Each number is 500 + 40 x the weight over its row's rms, rounded and kept within 0 to 999. Layers, rows and columns count from 0. Numbers have three digits each. The size before them is the row's rms in percent of the matrix's.

# up: layer 12 MLP up, 2048x512, rms 0.128, rows 1002-1054, columns 0-127
# down: layer 12 MLP down (transposed), 2048x512, rms 0.0693, rows 1002-1053, columns 0-127
up1002 106:499546524542545613533491472524497518492522535519535518450537533513510479462528508505447465503529486523492502565527471511533521426512450511489573442467481510517476514512576499498534506479553556513545476475492530562521508493484522444537525542481486427471463456462501535514553481443491489509624520489519512575476548460548457522536471550452513539472532485464570521526534540501498522559414
down1002 102:595392473443530487436509426596482563548487488551517517489549528500454567501494541498538520504468501539421505466543498495495542595566502480518426483564478401419489492483522439506468465438402430513480464536475526495491485498515446527489529487493523494524547486407536516524451432507545492495469495446505510396549497568469576465479509452490515563495467486509418512523444468458447460513480
up1003 102:485498454516549485506510507451518468502565500569521543564538513461505445522500521533516496486471531484458563451553523522464457477443512529523565467512465454538502553473529500503554487429501528465457450545545472518433482560562520467471449462440462472488538575485473494417532561515537490515456543504492518497515538420448467523461480434565575489517503531508536487510491455508478449471480
down1003 103:448578527520489560556551496471405476501450477526515580429575521523549473436567512504521452514475541515481555525514458501518472585502453516546459479428448496524462408500471504544493474518528527486531495533497546570460435487498412452549412477487477516507462510545529482485509538472501455500476493505476436494502498434459503391534507388515513470550481422518474473487560464574535471536517
up1004 098:425548571508488460485477499427477494484553507577500538520481470487540518558512470544495452519484549548478503492484528540524539516451508521465449505531442540552550517540531562474480438545532515517464451528520473456557544503460432455476572521476446559513468442514530477453520451509560500492511533547560454478467504493449519524538458508458555543499484574536445536475522470571497548522433
down1004 099:503522453425481512518446514581485528588504462415420503554530504495458491529464462464494479431573532502486503474508500544487501508503522438411541490581483492417544506524538489509520480468541511447470528488478459476463516535538570545465578423534487505494401471524512522554460461485528516530501440568440522451522461473456550456488482491526457506500497529437508499508559578529490516515549
up1005 094:520587495533522533513462573465474464455529549441525472557533415490524477465472533529476536519463542518507507499446445511456443519439559488513489515588489516422586468443523428412482467494470473442514469487513522471482469452461538491433565516509495440470497403511570522503451472536418379489504476469476488554530470514551513469523519565477548446492510465472546426480501492524493466471457
down1005 093:606502519485499498530505531504530552543504493583485494476459551487491552485521571601510493412544561506534476484552497505500464534501523531438411479484455507492573520456483471497460492494500543581567518450473436488508517569493540502465562547472514497479462529491504509462488450436499497467536509559514489489493490547447444505514482538446509445535485477574451500477379506535576490441514
up1006 100:543544545503498464472627459497518464577418549486463486557446442464567475538514485524468520478516421434542510485486496497525503497420501531521539484477472462507568536449587455457533468481506413488519502450492549464515437466519495497553514482455481489472429458514461492540520430488527514499533543492496479548465442557510481477494516563495435533533567457503469522498492499504506558520459
down1006 102:535514498470477562456519533515487471486497504539530556469447524511506481502459458436512555537540519465464519454522449474449569474509512453497458478506577511552592495542517542476504476468508541498430509505412459504496459523462556484486434521477490508535441472552476495494468467468492426435502516480477510528484476455433429533457480520552448551514454519597569464461489475508506467534481
up1007 093:484494540550547453514586535483509516507467446507564451519517455492543472572460573493513509507457467473472598526488528465500521508522556505553436474577572426434511459417516535553511565444477563475505468468581416491532513486528528547531480525542405528490511492473471570479493530501430598514587493491487465509490524442476566532535546408499470451517518479534518393517520545487440523493520
down1007 091:494561487472493582432507537489492442494481567524494498458475536473487480506428480500533601454506481471543566497569452537498517503502482505548468507577510509500581458510472521526456506493542488548476543485404479512492433580446531447485483523511480523536511498550458497498423523492537418490472573468541476520431384538464495461491542469482497505551550448486474486524460559477460537504492
up1008 092:481502509553520489454477499499390512482588490500458472511528589517515474557527488516562497543542581441516493479495474503485475523538475532463462493472398479534486532501478491489539585502490473499486524549481538471512458495480504520504482542431489518420499526452517457474471469494528443532527400502466463505527436501548478599556440485546476524506460478457515522622498484478543505498489
down1008 089:513456605509445540482497533549527494559528517466566541494527512450476503505504440504511460479445487525381539523542424481515428515530544489449382505514469520477538447512544491504526420460513528473490526493509517562523585546517496545531474510516542525509522490505487546474518525505456460500459432482571515478569496549477558473435476540492473464486489459566537486449474466517492469484507
up1009 101:505524526589466426411474469522507499523499511500500581540404486454476512399506482519505543462463455453486498456421505514528487468542537499502536499522489444522520467445490544532468534476548516474493532535526490477477412481505487476511432480504476529487470526509532474454580465465468530484525487540481483540530493468550415494525534517508545466552545460471513453526438592536435469439531
down1009 100:525428419478498528582556569476486493516520491542484531502500460509514428492569453539566507482497542522521414400578494504519446500527464466459565476560466536495519420606508546482463517447538446547565533502510450475565500446546499407444473511539456431447495533498532439456479440545517525528465490503492536457475459542539449523532489471388507451572491505485479524543497510486481494593561
up1010 098:476505490507493476512487481475503490528504414567540523530525465517521474495531542489519531483486472430495492463466448513460521536390491506503510375581581488477512445506533517544426449455516550470477478503507500435504521476461482532474516497530578578526573462411536597463504492517469471558488555460532513529494507549489551436480489471512487525503494532490510484540521514544470508536504
down1010 103:477482496497516457488498518498509469526462435487436482453501473499512522491533524515513501540467438448618532526502434373476484517556509537431561557495599418515534516526534522465502460447461483521485471501494607497524499533491513481446518494443530386556497475449502520546415469450539447467495547507475579447502470476481538489543521439497552454494521473471553576464548526509550485505473
up1011 094:516494494572447500524489505522436497539482505545526520521493543479504583476488515546470550450490517535541450434495567532511516442505446464540570500546452517547462579476483502490488538490504542501532525518473456492468486473514460556512486496553397497540382507527456432457530499522502532536554595558455516490460502489487470534521496448381426447533525421481517474540460464505462499472510
down1011 093:489466433498431486502460591505514534519450507519456456429517458540528525475540495472540492523536458474491519479466516422479512477439481509495508459494504512473503454530583526472538567525472480513435583493485522428473534557420493471489447450501531441501516465451563452519488413441519503480516468471535453537499452485514538522467495495523536552471520520495500518474559473512441499551484
up1012 102:468543495557492478491512472530592564491494501518457483512494491529595440511460448437521595539487567486518575504469530449484451507477457479550500532513440521457519536588571535482518488470470505506454435569496560509454557542525457501494491529419516498454495435503493481456470544489456511527520498514539507479613510517521538507536533518472534562495527412553491508495478505409547527458453
down1012 097:463538518482545481534470555490438494525502504498486493479548512588510495537548489443488512509532451537462542485436489478516498459556514480538463453529487457481545449522543558467425404516538518478417413463508542516474533482506500507459442500461551512494486433424499529528529522518457567519510432548558572526456548503442513452523530450513451562468557529551471404505602424566554415487511
up1013 100:446495477534539458485488498447508443517541517469414578461440483529444503494541453529473438450518502428372514526565435542474437511547454505532449495517478509503506481487465527511534578476537466429498468409490560511515528508530487408494517481506511530470515484482466399600476485430486539551539505526524510493537531459549495574439496485542530519538498425523491529495458592555460474456578
down1013 105:468535470512498519503586470420497491540461541495500462427534515518498482528422474487551461479481515523554516469505491579488504467554510536448535533508488526561558526458520409487565516550488464551576500457566529495441474548550469560456447550519457506511512482482478442479453521484449532549484458487452516544600485539516481547455476554479523581508493485483501454437465496429570426487518
up1014 102:500497540558497544467509502502541480473453491512409509493544520524471502461471509553496475520538524479440565470499589499547496493526554448576522472590511498552419474528617570514577555491500534481418546518391447527501502594454523528456457581464501489497400461471456492490523471560474551486505523463454532458495530507502455533429479542542440450513451494524438536561406517596473502542557
down1014 109:451495547498448504437497492471520495474498468530470473445466496539456510491488523485486534570485464536487478460511556433432471443542519477596556478508513550500463510522580487562468431579478445512443536492547581458511530493536500525470502554516439444517462567529493494556419535460542484464452476461460562512539474484477477469500497452520494569524628427532510494497508513543484532477549
up1015 104:442545548439481544497412467514474461558498472491537421493528559508475456514487503487515510455432477464543459457459494562481449491505474521503496525498526516525515473451501482480501419567503476498525531454487451491506524407510587501445548484567515451549548518553394449496483441505450567485472503473461438485481535533549500484463480485486515498400474496493509522446487400527522487543525
down1015 111:506472573482486431455562530544499545441459483508492479472505542503493466432518491602538517490511586506529523498507456506499531413520459467466579501568465473426491537518522490553511539535559482538511471481529574496534578449501506492576450508470464475471573495487466498496515580493497495474424547447476488499535443498453438489565458558610513520450532568521507411603531475504552479421450
up1016 101:489494504540505430441540603479493577518503537510505488524489463488455515544442482447515476495451507518497550511564484444430490491478441469537473448528544528491583485484451509460426498534465429401481506478527466545506517500553553532526537549553525479577537468535518435545483483465491493492476488510568434472473526526504484499505493496597483509545529496581495528445437510489519476530549
down1016 095:556470512426480481516470459433520543485448558585525484456496461526486459522462549503555429462446523484480493536507537436494483523556507511436547495539484491444470499522439549464527523529476502498505517475524490480520502528419550489477491561510466514498420476525460627469432519487459536530450536506523471542476494580521483503456454538488525473512487472528505541585511534474524471515452
up1017 097:572465547539503508472460553491470556511461434501563458517554518492470519581514492463489500515533495469525442573518533500552448533418469563533456605533436462480505595475430497492484507525529511528565534456495489486443511517449513538470556583438444430488510481528535514503501444519482508487514489558470519518474490409541473553480475449490554558519522541599558474430518542545459561464520
down1017 097:558462464517492459514497609509555501478543512481398498523478495477470489509521472476541457491522520422449423467422529472490445538498512498550534482511559461481488531443479550447538467547537503430575524552497577566457463497464492520458514443564526508518446470546567520512510515480444468529506496455586556486558465489507484485481442446399543567573424446488527528409472483494440529529532
up1018 099:527487515552483432439523464457482445631435474463579548527509453532551535470525541490497442473508440533500570476522541516447598483482471598526486473490429519499452528486489450473527513463512412514417466494513548493384473595534473527531527456518492558513570565456498533541509496503581532498516502466472582500475533510487484493500553486499561474498534506466498457501471489500477489481565
down1018 097:519471493445501497432526480569550560510485437558468543565475453440480460502470493476492547446519471471480527464451512504431522554510526505496495526558524443569620443564488492498450521542448479496510539506534465466478490548485491431486534492545448497498557448480509432411555546510439428524554502529535452518540463468508414471440486511465490452487478438513549477479526546533536496551477
up1019 098:502506458513530415523543535516572491462416503486533468554528468477503508520467455489569507485528528520491483471466480526443520457411443522556512464460539527464505556433507466444500554561494501439427505490496513474488515484415514471440488507543531507498482540505548462453512417456547412458523549516517476461541490526525580496413544477471554536487510485528551530542502527557492461563519
down1019 103:521501462502548525433446504451483554452505484476427508482491467501468539492477474544496491513574506560446482428392457492527541459524501503482438515476521443534461463482515544454433547510479516581465584466493561556525494471493459546450499491455456561507511537438475460503522500497517479439487498533490469544475438509499473420503474538501573520472490532429500464461541443466550564476510
up1020 104:545507520489563450466575473514551507541492480550527490458499558462469505476566498556443526514573515482564491419504487474460516523452457448473465511481436560548488508475475498518489507484524483490509609492469453525485512570502518471518574505479460457419502484483457523500502539556462471445505499499492588444472528431506442486472458462510491487482581425476525478487519579479503472465512
down1020 109:610492526433493552489539455482500529471530576534521428543504453562586539474508436536513517516487531464437514527474444394533516483478486428491519551444564549556438513437564524512496516493553454496474493506446448579489501492494519478548495521472509436499518469453445532461408535446476511510531451483479505526496445461439477490494509561489449458456499523579552465545542490466544458501510
up1021 105:550491536513437519459482600426497501441527489509541504425461455547529462482463457481523429440468522540499436530514461483484500478434549544545435469497482468453520544528528504534500521592482477503447510514548564615429562482508545473513486608468417485469614484466496481466493436492472520522472560484494646495493493540517496533521523478490489469481488521452438478531474516538472449499421
down1021 107:497504510532558580427531577455472478523473510531572400514466526531530487473493519440493539509526441504549481485497411513518461511486532546478477545457480459530502536518496453478486486599546533430471469528481524547489530476551548471501432505476422496552502458521509512439502563449526550502560540470491606539524541542613504510514492490462493503551457546455560555469523443487477503495423
up1022 099:546525481546516496511467466470548458540495454527519529518514527451475532515559495481500520492544474465509490427407460502476464487491461450497435465541522549528492461505442516471510448475463476472458447543484519487490443537487515457494487487477502437498457544558521492488522473553563511510487415493549623481495454558461455493514508449523506570515509453499563512482446555504528551489475
down1022 092:515508510511468468472486482447505475540411495526499564532451550531465437514553547449532512501550537495482475536581510514588501499489475456527532456499534439499510521474474453483569482525428468503528504536437491405476453529479547430532507446496519549501472456535512539487504511486473513476462515499469526555473548557516514580511453475457421488433501543464527497427545537514546495479538
up1023 096:521480491470456546476534493560435498546507431547558449606506565558480502491525486510514497570528512508545537628499523502521512447444558484556502420498474439460491459509497558556575519499454577551497503517502481499538511521398480508481497475549420452439553416467512552531489544538521438596415447484451468526497558549576490532524432481509558469513566510488474539503521542512538504554525
down1023 097:496496529418457549515458487490454457415460468481456535529505494503523505498526497549504465478534512492568459365557522529442442524525457573483513479520502508434516433460532501464506504517414545478474535511491512547448545545522537560552569463426507526452478550495505548505488419492521533475504540541521498518516478499468418489424564484529473507502572541515452538553490388498490539401527
up1024 097:450501562526504493509488540524544525564450511573503547472420512437414471471538453481505478548455461514534533427505540514548522437504526474526508473492455494535535519379482591479509460494508484461491488507475460533553534454468398448461450555532569518523497521531478423504510548490525479488424553476552521462525477546514529505508535511456605503513577523491552505463461542452521427509553
down1024 097:502491476483591461523511450508514419460479520444477472560534498409556555480443454502562562523448465554543557466487455558462495533439532521453570436540476516405436459493487473573518452506529457523450513466490483468522435514497503471463497452441451494486543516484518445478564452492526476538504473486505516480497522499472505545539536518481493525490509479560454582505509487555443567511422
up1025 111:527510500470478439441556492520462423572497517523521491460488507506552507422463462486487516450473577437413478473495521501457453546522480479473525561547440493470450560496426541564461555490477453541547575455440508442493467466423485566503493492474493602518473493534511453523504439515494441490451541479451536560462473399491414477448454475544487465447507494524591548569527502494505495514476
down1025 113:443461457549530454496538480542515498519470516510558502437481461505484509468484495491512509431552538555521486517526508508549481522488440515539458523455442495540526485552487463541474492488510491581548538455455519479497532470465520554524511522467506528442476519561430447506461458489566437447438539477458531530490390427469438478564482506458565467453471527523555548537530471440484489545483
up1026 098:510538449464411511602478515523501555479532521452488501481495498468452557439457512497493479470497496529416460482536532513451484550548513600517534503482513474487438478424543432486555489493505528473519535568584491527420509492522503571494540502508501482533519536545490444536490457561438526461454475489534546540490480466506552542511462485510471501517455523437534511499586497472515509479516
down1026 099:553500450528540541494448512506539521474509525492540525513552492505520545534486557509570503537465470553484449465515492492528451508519512483494496548415510528495508456490439518513494466531464505434516598544440511511538414442531483459517506450506438430517509556523508505487491498536520508501458514449554514430499511448557531546519476481525567483578513488488489466548487492463530559500460
up1027 094:482446437503472499470521560537528585464475464426421594465584485461481471518481493423455460481477508520515472500453432490477547536465483474448512517509526440566482458521457525521518524433514577520474439517551507469455534483470455488522499433493495456474478488493521506519556485563511412480460492556467476553441515472430450566513590536458481523543562472504513573455448470449448437499542
down1027 091:536491524522478482477532465507423459521534472528488400496449509468486495447515545539486571477541463419469563460550457557464424474482578591431478510520508486465536534489436491515563479432435513479508530431445552529542482476434541512497482609544445509482492475517466520447532541469464494523514519553523498600545523515467525469440510511553526461479576469505556505571531480490499541458512
up1028 094:531526498429535444474433501555495558423476529522544434490491462497443482485554462469531499506566467525577534544488546501492503528538515513498498443475445512440524463414497493452510501482583520453551566504478462553534591514478491443442510539510506450490471499489522535538440544518479562474453548486538510463476498523480536581620498446473446561466581540513485466500507543501521460507491
down1028 091:522548504503529538416501485446491438546484584511524484563493514466490534540407555514461450551496424529534526488465467511502562502434556448533537530513460505457407508456488501463512412452446541465539496573566472462454429493545458569486485483527425584467512452510551547519576496541465497509504539492437496498547561488577479499429514488537541413510425439477575527462487536505514416552490
up1029 103:585482498507549449559515504570489506473484517559394499451525460516537621497553435573525516437556460541511540529477538556510493533517499514522550506530560538458471473525499546525550486514501513480561482470541519544525501475582451453487583496540499540524465598511495457456432486493461489513579498519530469576487527458501493510493502486554483466545563517518455544408511508498489508486493
down1029 104:552477467497537515453496528482446467538493473485467492454448486461501624475444428523480579431514532505550506536502505471455481496473517547506536479489528497575405520473415531511546511460482530470468488466517532384486507438470522534484489454521478474506520474474476525475516503504557571520559528533473487542552472512527565542411491480485517536563537470556568519457553499522470517563514
up1030 097:456430535480577523534542495535438465506565562510569495456472496456523505488562511543461466457559514567515493496456520500483538520490441514468494488461485473451510542500505499479592458496457489518515485468467538523515533469474457437501501518513600473537542575537528480519451513581543521468479543503507564468618439467552432569455494474489506551559488505534499523534506468495513523452464
down1030 097:401503482476570463496502481477487596497467497531471538446495444525413503458468526484552476484463440549449530472481463478432472500530444546489527519461446486566484454468584511448559503559477577521475538475479543546448443494501493470511460503449383489517463498489509527531514534484488512483456486507529506493480518475486556554584486518501515532544413494514535461525481558533550491532504
up1031 097:551444437526496439495492516460518471504475559537529551595544434534413551501538486524518488492496451496550550538590565468523552488510518497499462474464553467427451473527563475574490473488452416481476556498491482525540422502517544484509553504468494458543516506478495475551444552489454499488519498575486525535494465553502541507465520524542444507504502463488514500440489489484548491518487
down1031 093:442544504513517559489515484521502533438490466544539485489484488504495574587417484506534519496537520458539530575548495473441574530490521510511471547546476525451447524403482495480471482530500489469478482480520490501452452487528516479550458466458524509564516460502448491534555523484607525452480459553516407514464534502527509497476533483458591497450540473463464467525577527458539485557501
up1032 104:568482477509470456521619501532496508510535540474447541480530493556520474508510449486413468467514446500493497461533610454435452551467529591498469496490525489464504576476513515481431493521484459516426483518536469556511487513493400495496453503478465464492509553529494581440397520465554553526422438504517500421476495552464463514564473467540531520439526559445546525527470595525483497456489
down1032 105:418470535434489534441485558471484473435498472524505498476537495524473492532475505473533556485510508499517509430514588450548472492528533488468470499484420534462464503494475472585500554447443577491520504563483482475504507475480444525506486495562513459483483503581482511544470529467425578451529471440471543403536560510471540520520380499463489485477604495491514512467474455543549578485516
up1033 104:533546516526431465483519532432493512467526476570448459535520478482553486532448476471514520592491548479526512573527471550583498468423531494526491541549499496484451445528497552554466537443462459523483425509502506549413517584480463594445524548514526445509423441523471565481525565535513483490423494488451447465519447516442559515555489461418481399489459479518534552543546562478538505494492
down1033 106:495474502508474458467455505462478513526545478461450456489479486521491519497480521496453495624448487474491539532533495533530462539516447500531460504491509485443454419480495438455452491464478479501548464478437571461553467514471501512470474603458486486516605496515525512409491548515434510513528541476454542483493499511541517478528548418471501472436467493490446440523413496454435526490556
up1034 099:511437413546425516422452513568484484455477511479443466497518447558461435441514481508465468489478546444474498480520588468448524584519469460510453484475509507433507527517519510495513520397556406514532565460512529460578505526578477561488445554513462508480539503511539546498500488473532525571508490437420496533464502588484572524573510488450534508472498522462539452547478471502548528524506
down1034 099:519468494493532556467488494449520486479524546461494478503535446561442456504510488474512464584496556505520496528458481468464553533506566542494470525489552554540484520563494496567584521517503479531465452433513465485559512548503473489539528586538472495505516490430520437473519503473519533469562472530437552460511543503473472506556518451475498507487548502513525478502433505533485503501544
up1035 101:558502488496494588491459545446482531517497522494462398498505543605481455417500512507443448461465480435470500461568558564478499557484444560469497583558520480485515487528535460445404506502470538496574516459471505497407529566516523482459469562467546496518541531478462467448491456499518479507478467515510524538518542478539508524496488474457508502524483514470446557476528416511503571451512
down1035 106:522510550381502545479495525489587539435544523454495454429483528513417557501503514455538514525518467453528505497456539472510451436486473500515458525531547511532495519504470521441570517523474600625500507518487447517541546454478473524498504555468518463518462469472505481491568547512522526507521542447500468508482415489458484552483499514499522514492473478587509454512486468533456435509493
up1036 097:443529491532594540461464494493446494478530509518568479566446491514455556435510455495468558510521540509495506497442498549485501455485551536491504528507444482494474597463454446489490485545459418406521455452500475442482402472505473529519511550476396489544511520433496482480502506432533452529504541546486545516548520430494538500462536492498549512563548552463489478461409416499488487490490
down1036 092:461458459500466447530504451472489392498566559537427532472456527516520495536600464449448560499543476562456479490487494527651448535505542465500510519463512455504526485520451511592500583524533418492463483566508476497513438523486449468453473522533537469536545528571500508536559532472499554420527484530497523517529479542554569496482521546504516463516490481489494449506462449488501529545464
up1037 093:532442562493461527381417479499503539479533510468500479433479488498542486487460525407488500564506547475502498521524527535490520530556520442479554489541504440547518488480536500467440481441495465475515468507518495519555452544518434475542455574489487437420486537461409495439509490454581542471454486534485467464558471517524440488484554552536499467499469474538567591540530477490533471515471
down1037 093:501476473556552516525478437486490570456439515491469480518499499437515479562565403490480476450517537555533498466507543477474486513504457550503487525496501512464557466516487444560488518489455548534494588453502498508475491457538409553494540446480472585518473505551561479512496488523502507536419515532551585459521494550507489433490420546499546548527488507530544448447492477538585511403547
up1038 099:526597557444486441535478488503499465480474508487459535427475540494482575490524516479482583526479451452474496528509530485517501495498439509547517512514426479532542447535454511442495561531519411539524544537529499498512487532474533509423486501483527512531512562497517504474585529517430461474519464458554593502416483543533446535492479499412494581477572503494536462481429528453497516512565
down1038 098:535470431433482441521542475517571428544516491510448496468473505504534547492574503472529496521433477516477483531472464500553443498521479520469466403501521514529560520522495451478459535434460446438509600481454434525450510423517550501530473534519543512520515489558442512452521513487496564538479513439492473498463518515526575446518441489493472425490516513453460481526440548538462537610470
up1039 098:507492459475477511491471535485598455506459490513475519544548483453540520571499495465505555511495503515449491528507507498546523517461520497459511480545489477442478490474515452578508486486475467523543502479509451488492494481508515540431548453490524532609501531476459465529433529475544573496532508478499540545532505446534574558524443525531518495490481421513547538458491529577576498490562
down1039 100:533559506635455518517451439552531519479540548523594477448455431568531438472533483516531515591434499549520561504498506474520473481500429533528529490519562453496508480476521519551476517495535520587443487438544544536545527467483547465505520474529464477459537476438460511493515462511431500436516498521534426438478474462399490506512502465499510554512453527485469460489559563551498490523467
up1040 098:536508523568548505443474534545439543462503438473445492500379566468495513557463534538486466515494504521514499441530509440494510510505456520514516462534465498512497514526483504484513481518469550442482520572530447439473461527535545449544570480521491461462477535496427450448509371469452440522506501497468562439503490509520509530480540496454523543460491551455463475506511593427467492506508
down1040 096:530511580514449492514407469501524470537583467491576509514464489446550529417478467502505517497541548446492475576478504534514492492443447506528492517440461457477501540486490524494518473488536482449492543506485508446541522497473471497549476437496554463538558559510529530511537482449492436622501456475491500501497552463483481413498513413459533526512479485512490503449535471526561524417498
up1041 102:525478460538465509526480509528423526518495459460477451451483485508526515503580492580410562434511522517495541556507513627468447478518461560468539425518483481498548493460480545499481568513521556535466458481510528480490489504490511527462557519498463472496438543544503445443494495496424499468459515557548472468523505535478506507522520448495498472510481506453532484479510500500451504545546
down1041 102:430483523505439462463454515454468471457541458509510542577549473482469512453546439449505433456518481491541432539501486478483493595556551441461505513413480500536470475434455469499465446551463500573509517529410483558479562459494524477489522488583522611500438545455538488488479505459436423457507499464521454472522506510537578546487513564525467499458467556460519505470502514538467482542557
up1042 104:570431473524512579545512448515538500548411531510490494474545415550549487492483479516458419510513481518536518491490529499490499563429457430493530530471490499526490489493525490446540479531593540454539545529449511523427478526468484427522496541454448537445471516456440523530497529412475599535421473470491514462464588520503476511510492462495499422528490516489529504451491558415458518512531
down1042 104:591459518415474466514555453523522532443499488471498561533497489503491504463449485492503466484581427497480439518477560519503499445500516485456443495434536486543502500495482480533547550520567521473525448551448550514518522467421542473497548420438581481537489529521553529456515480487500539553465473512543549406559492567501519459482459477552519467482532485431483534445521483514516492524466
up1043 099:566507452453596516485518534494459549493477570412482541470491423366477510538428445576455502455517441573526516537557498521525534571416415549460518439485505540505513506439507481484520527498533465520415502480520462525446452539550502477453595463529591509536427559524500575485517532484471498546519459521523551541521558483578459537574513579540441499543484467546507524504523578534445441488516
down1043 100:508446565458516560504540457536553546462482515466560492512469454529447449466528537593456471544495463527508445518517481521474519466476453511509449416510447437505398614479548502518409464481482492542515507407486524492513454534427560492519507552462435410497522479536522474526448518475477504459520534553532531485537467548459570418417478471473516481481502452548459601531493443516477448514480
up1044 101:478472536547460479530505509414503472449513516471494476489480512508529510467568439511524489476559490440429594444553547504395531471527465427391536473531533497489489509531549399509491392567505467551515511518544497554493576518531450460498537479526574500535539417502513445508415547579475538457473468477424544466539529590502552544533499536483504498436530540513526485471510542542521437577489
down1044 104:562525530490418495499467537517513605542555502614487477486453572500506479529465544476468480480437498518525518561527512459539524453551487475482478508510538491529517540485479486600481553477526500507528545524484520536571563491493493467477519504541522490537478561458516516559452541509566547608533481449530510428492475517478529455445490477508512554532499501506511510517521484487462497513493
up1045 096:553550537431510436523390460499476555552487529528496468500487491464515521531561487481547553450488540571530497468477452564482516495409484472531504517417545470482477578601514474503482534441440572482456540489454532530489461520478521431477511494482474576583476509447480469519479523586485508556444524546489469551438519480481488522500509541486527457521502531478526473505480543547494463513544
down1045 104:478518516489503526456469498567529476466505511499486474483516532500517425526515559539537466486549497490547526498458526458512548565494512450506557492405549467450498500499521501528496497429528541507437472499506429492471516454541516435450508546467487459553537562580497438530495516536480432487485501494464467546541518493465395487503514467481561484497463542559407456534488536441567531503468
up1046 090:552482510564512479532507521450407382474480555435523543494566545563497507545507505455473562462442502488553488543468468564493488534494498470477427540536508547513449547491595495543552513487425524482490502461480491474475510461470471586404576458545474513430500537501427511518459513565431525556500493491538549503472533486548437518538461421387440509512435428487460476393530506521582474438570
down1046 092:564505532507524506504536514521464543481482494484425473508381502428500529500535522504527487528510460514478537478400458465474519423509508553443511413499511511539524494539478483540484473483547482468493471490521515467508485569506531440534424524529569483547539488477522498579503480457530476431459452511500498537484442479483518470438471606520522550545514569562475462518509515476511479539497
up1047 099:509442469509449524486464514506542544474468435604493519527475411455551467515531405537518487512433403514479468520478570498531489516510529504547408517577563499486525441477464479578510516452554488501476547500506492517517475538463492515466487539523562456530586560394473554425491448455518502530548564466564467534463533456483478512464577536470532540522479565409498481486484516537526474453534
down1047 096:503482462490399463480497531513486461509479496507479452449530499479493555518497461467551477489375478467501574555496526440508500567569464472549480532516513532574554431570448523505473473500488471511496473474489474557430443476493462476469437550546546524517475457510494514531524489453520503474516522472545481510491494527489538455515407516427468492558515518467513509537516576437528432489572
up1048 108:534497466508503513546515595447564542530459525576452492505438500541490511439467527539515511525583510501458520556477523489390495531493469438467505541455506452552583403509550489512501510566465536468400531528466572474506499492484533530499477455504481463457500496495523470515439557476487386512484489496561496465545470499478540584445441562617491399521498504496509495554464509515521531504458
down1048 103:519519492473553463526472522569570481581550495520463466513430470422481518495528501548511486485534511483438460506445513527469530467519476431487495534440577452582490463515480464524472489461428432483518430519530494529498489494479490516590509466501492512499504476515431504472440510534439497446496513482478557493558492490528580472516484572538481485516597455482547454558488572512500547520425
up1049 100:535535392483528572566498436539492495507472454461464510556465449530499512523499548550461458492504472441521479501494485537442559495553499471460470480520545534489556490442508476502542507459558481490522529510583573524569553572489456464470478496440475439504491461497515481503506515552368471496494496520506461544496550508510583486554505517580533438465489444553460465586494534481561458478531
down1049 094:502433512473477541492511443489421507527484499483476449479471418474425501522394508481574550531604495525491484490470478499471452518486462588453429481545469560508460476553560556470566527477560503508497531554521451453401516465504512491448502546412516459527538382553486483506477537508446502481526463471596463499516448466472529524515415527510580441513510507513422511480517455516506520486503
up1050 103:512554486499495522427539530537557404454523464521475420514520436558511516472471555520473559551538457534507524484525506494509516446468489440586532523488497501479469555510496410503462488456490502444503534491484488527569458468489484510488425510429486503540470478528436483509536493517505434530519447504500486528576551472461535524539510534494468473457464471491479488520486491472471468440538
down1050 098:513442496429485505440412413557450519591473431482465490486537538579508472496415527538501472554538465513539539488553454512431463427609482466495489507479459454515520510471505493523461518544580526520413496557474574504526478529497452444510465404421480515522458523549508522496542574536511457455565474515507464517541515515477520453554499566572476455475502540524443519541502431490452497502500
up1051 099:552472482509570519436516440509404532525508553513584470455550544448518442508588428519424417496484492512549503479538479483478502432478452534535528429518475486480498441478515502516524467456567505525454452497522497492507482425558548455498463543511470462539523547472420486588570505497439490452474495421493559563511472479444485480463491490512447478453508494547536573541524519541558544563590
down1051 099:534563531426528509563443557527469564487482513397505529429489509491511470448462526432554458543454518577455551569490523531471504533529545440510453480497541420485518485539486486454488491456505478548522479473535496519504460457485524537497519409551518504492498512378520492478470504487568554457510480501488486479484493541494557492478459519486573493503401478490470558549416501498514504479485
up1052 104:481546474487549557462521535472555466534462448519479541423423524468470464564484513517484478470535568485490474436526484440452455541520461492479446483477544493454604552469496541535548439510445457514496474537446437554494521486554474513509542514483439583505472565507496477438403492528538504487478467462443513613495521476476506525591513487556502566483538399526491555529468527524560483540450
down1052 092:545486451452474503524459503470473467499465514548476546466560538450494487541514510366401615513509445535457432503443550431475489540498555547478553533485527499512563464487512460455527523537468503431507521412500502495505491477489538504523480454565504478530486476535523522480516494463511453531465474497556521478471611541519515550408487556503530494507543497477552467504502432505572539526583
up1053 098:482454492553542434475529489511429488490502486476486556463518549517462488521542522494498489433497545464535511474502496504543424505499490592515504501474487455468517504542493474542497520522490461492421509450519425547505509486527481432565502520447497526399417533482629440489500480516482531562454530486515452413491597539440520467483496548455475526452489479550533437488511481526508499567526
down1053 108:517529526471469504467492490511445573498490494532456570527518507494460466472488462529566433470485525533577512497574500490430484476528543530497417457525486519435501473486457468537541457479552476530451463453517484464459473541475489530511441517416477437546541490509496479537492480576516578435462563449481519476489522495507478506466575502466495519527426518499514523446522530457519454510513
up1054 101:510526537466473465524510461508564546511498460531490551526489485418480479545525526498504458484464509490535452537485534500464444517441479486501547478434561517502489505547510487501496436525540416490526491524456487441509524479485445561527558530497539544555508430494502484482464522522458470509529503473561539463504510550493551436524483461408527413465447503513560402538427436445450526508510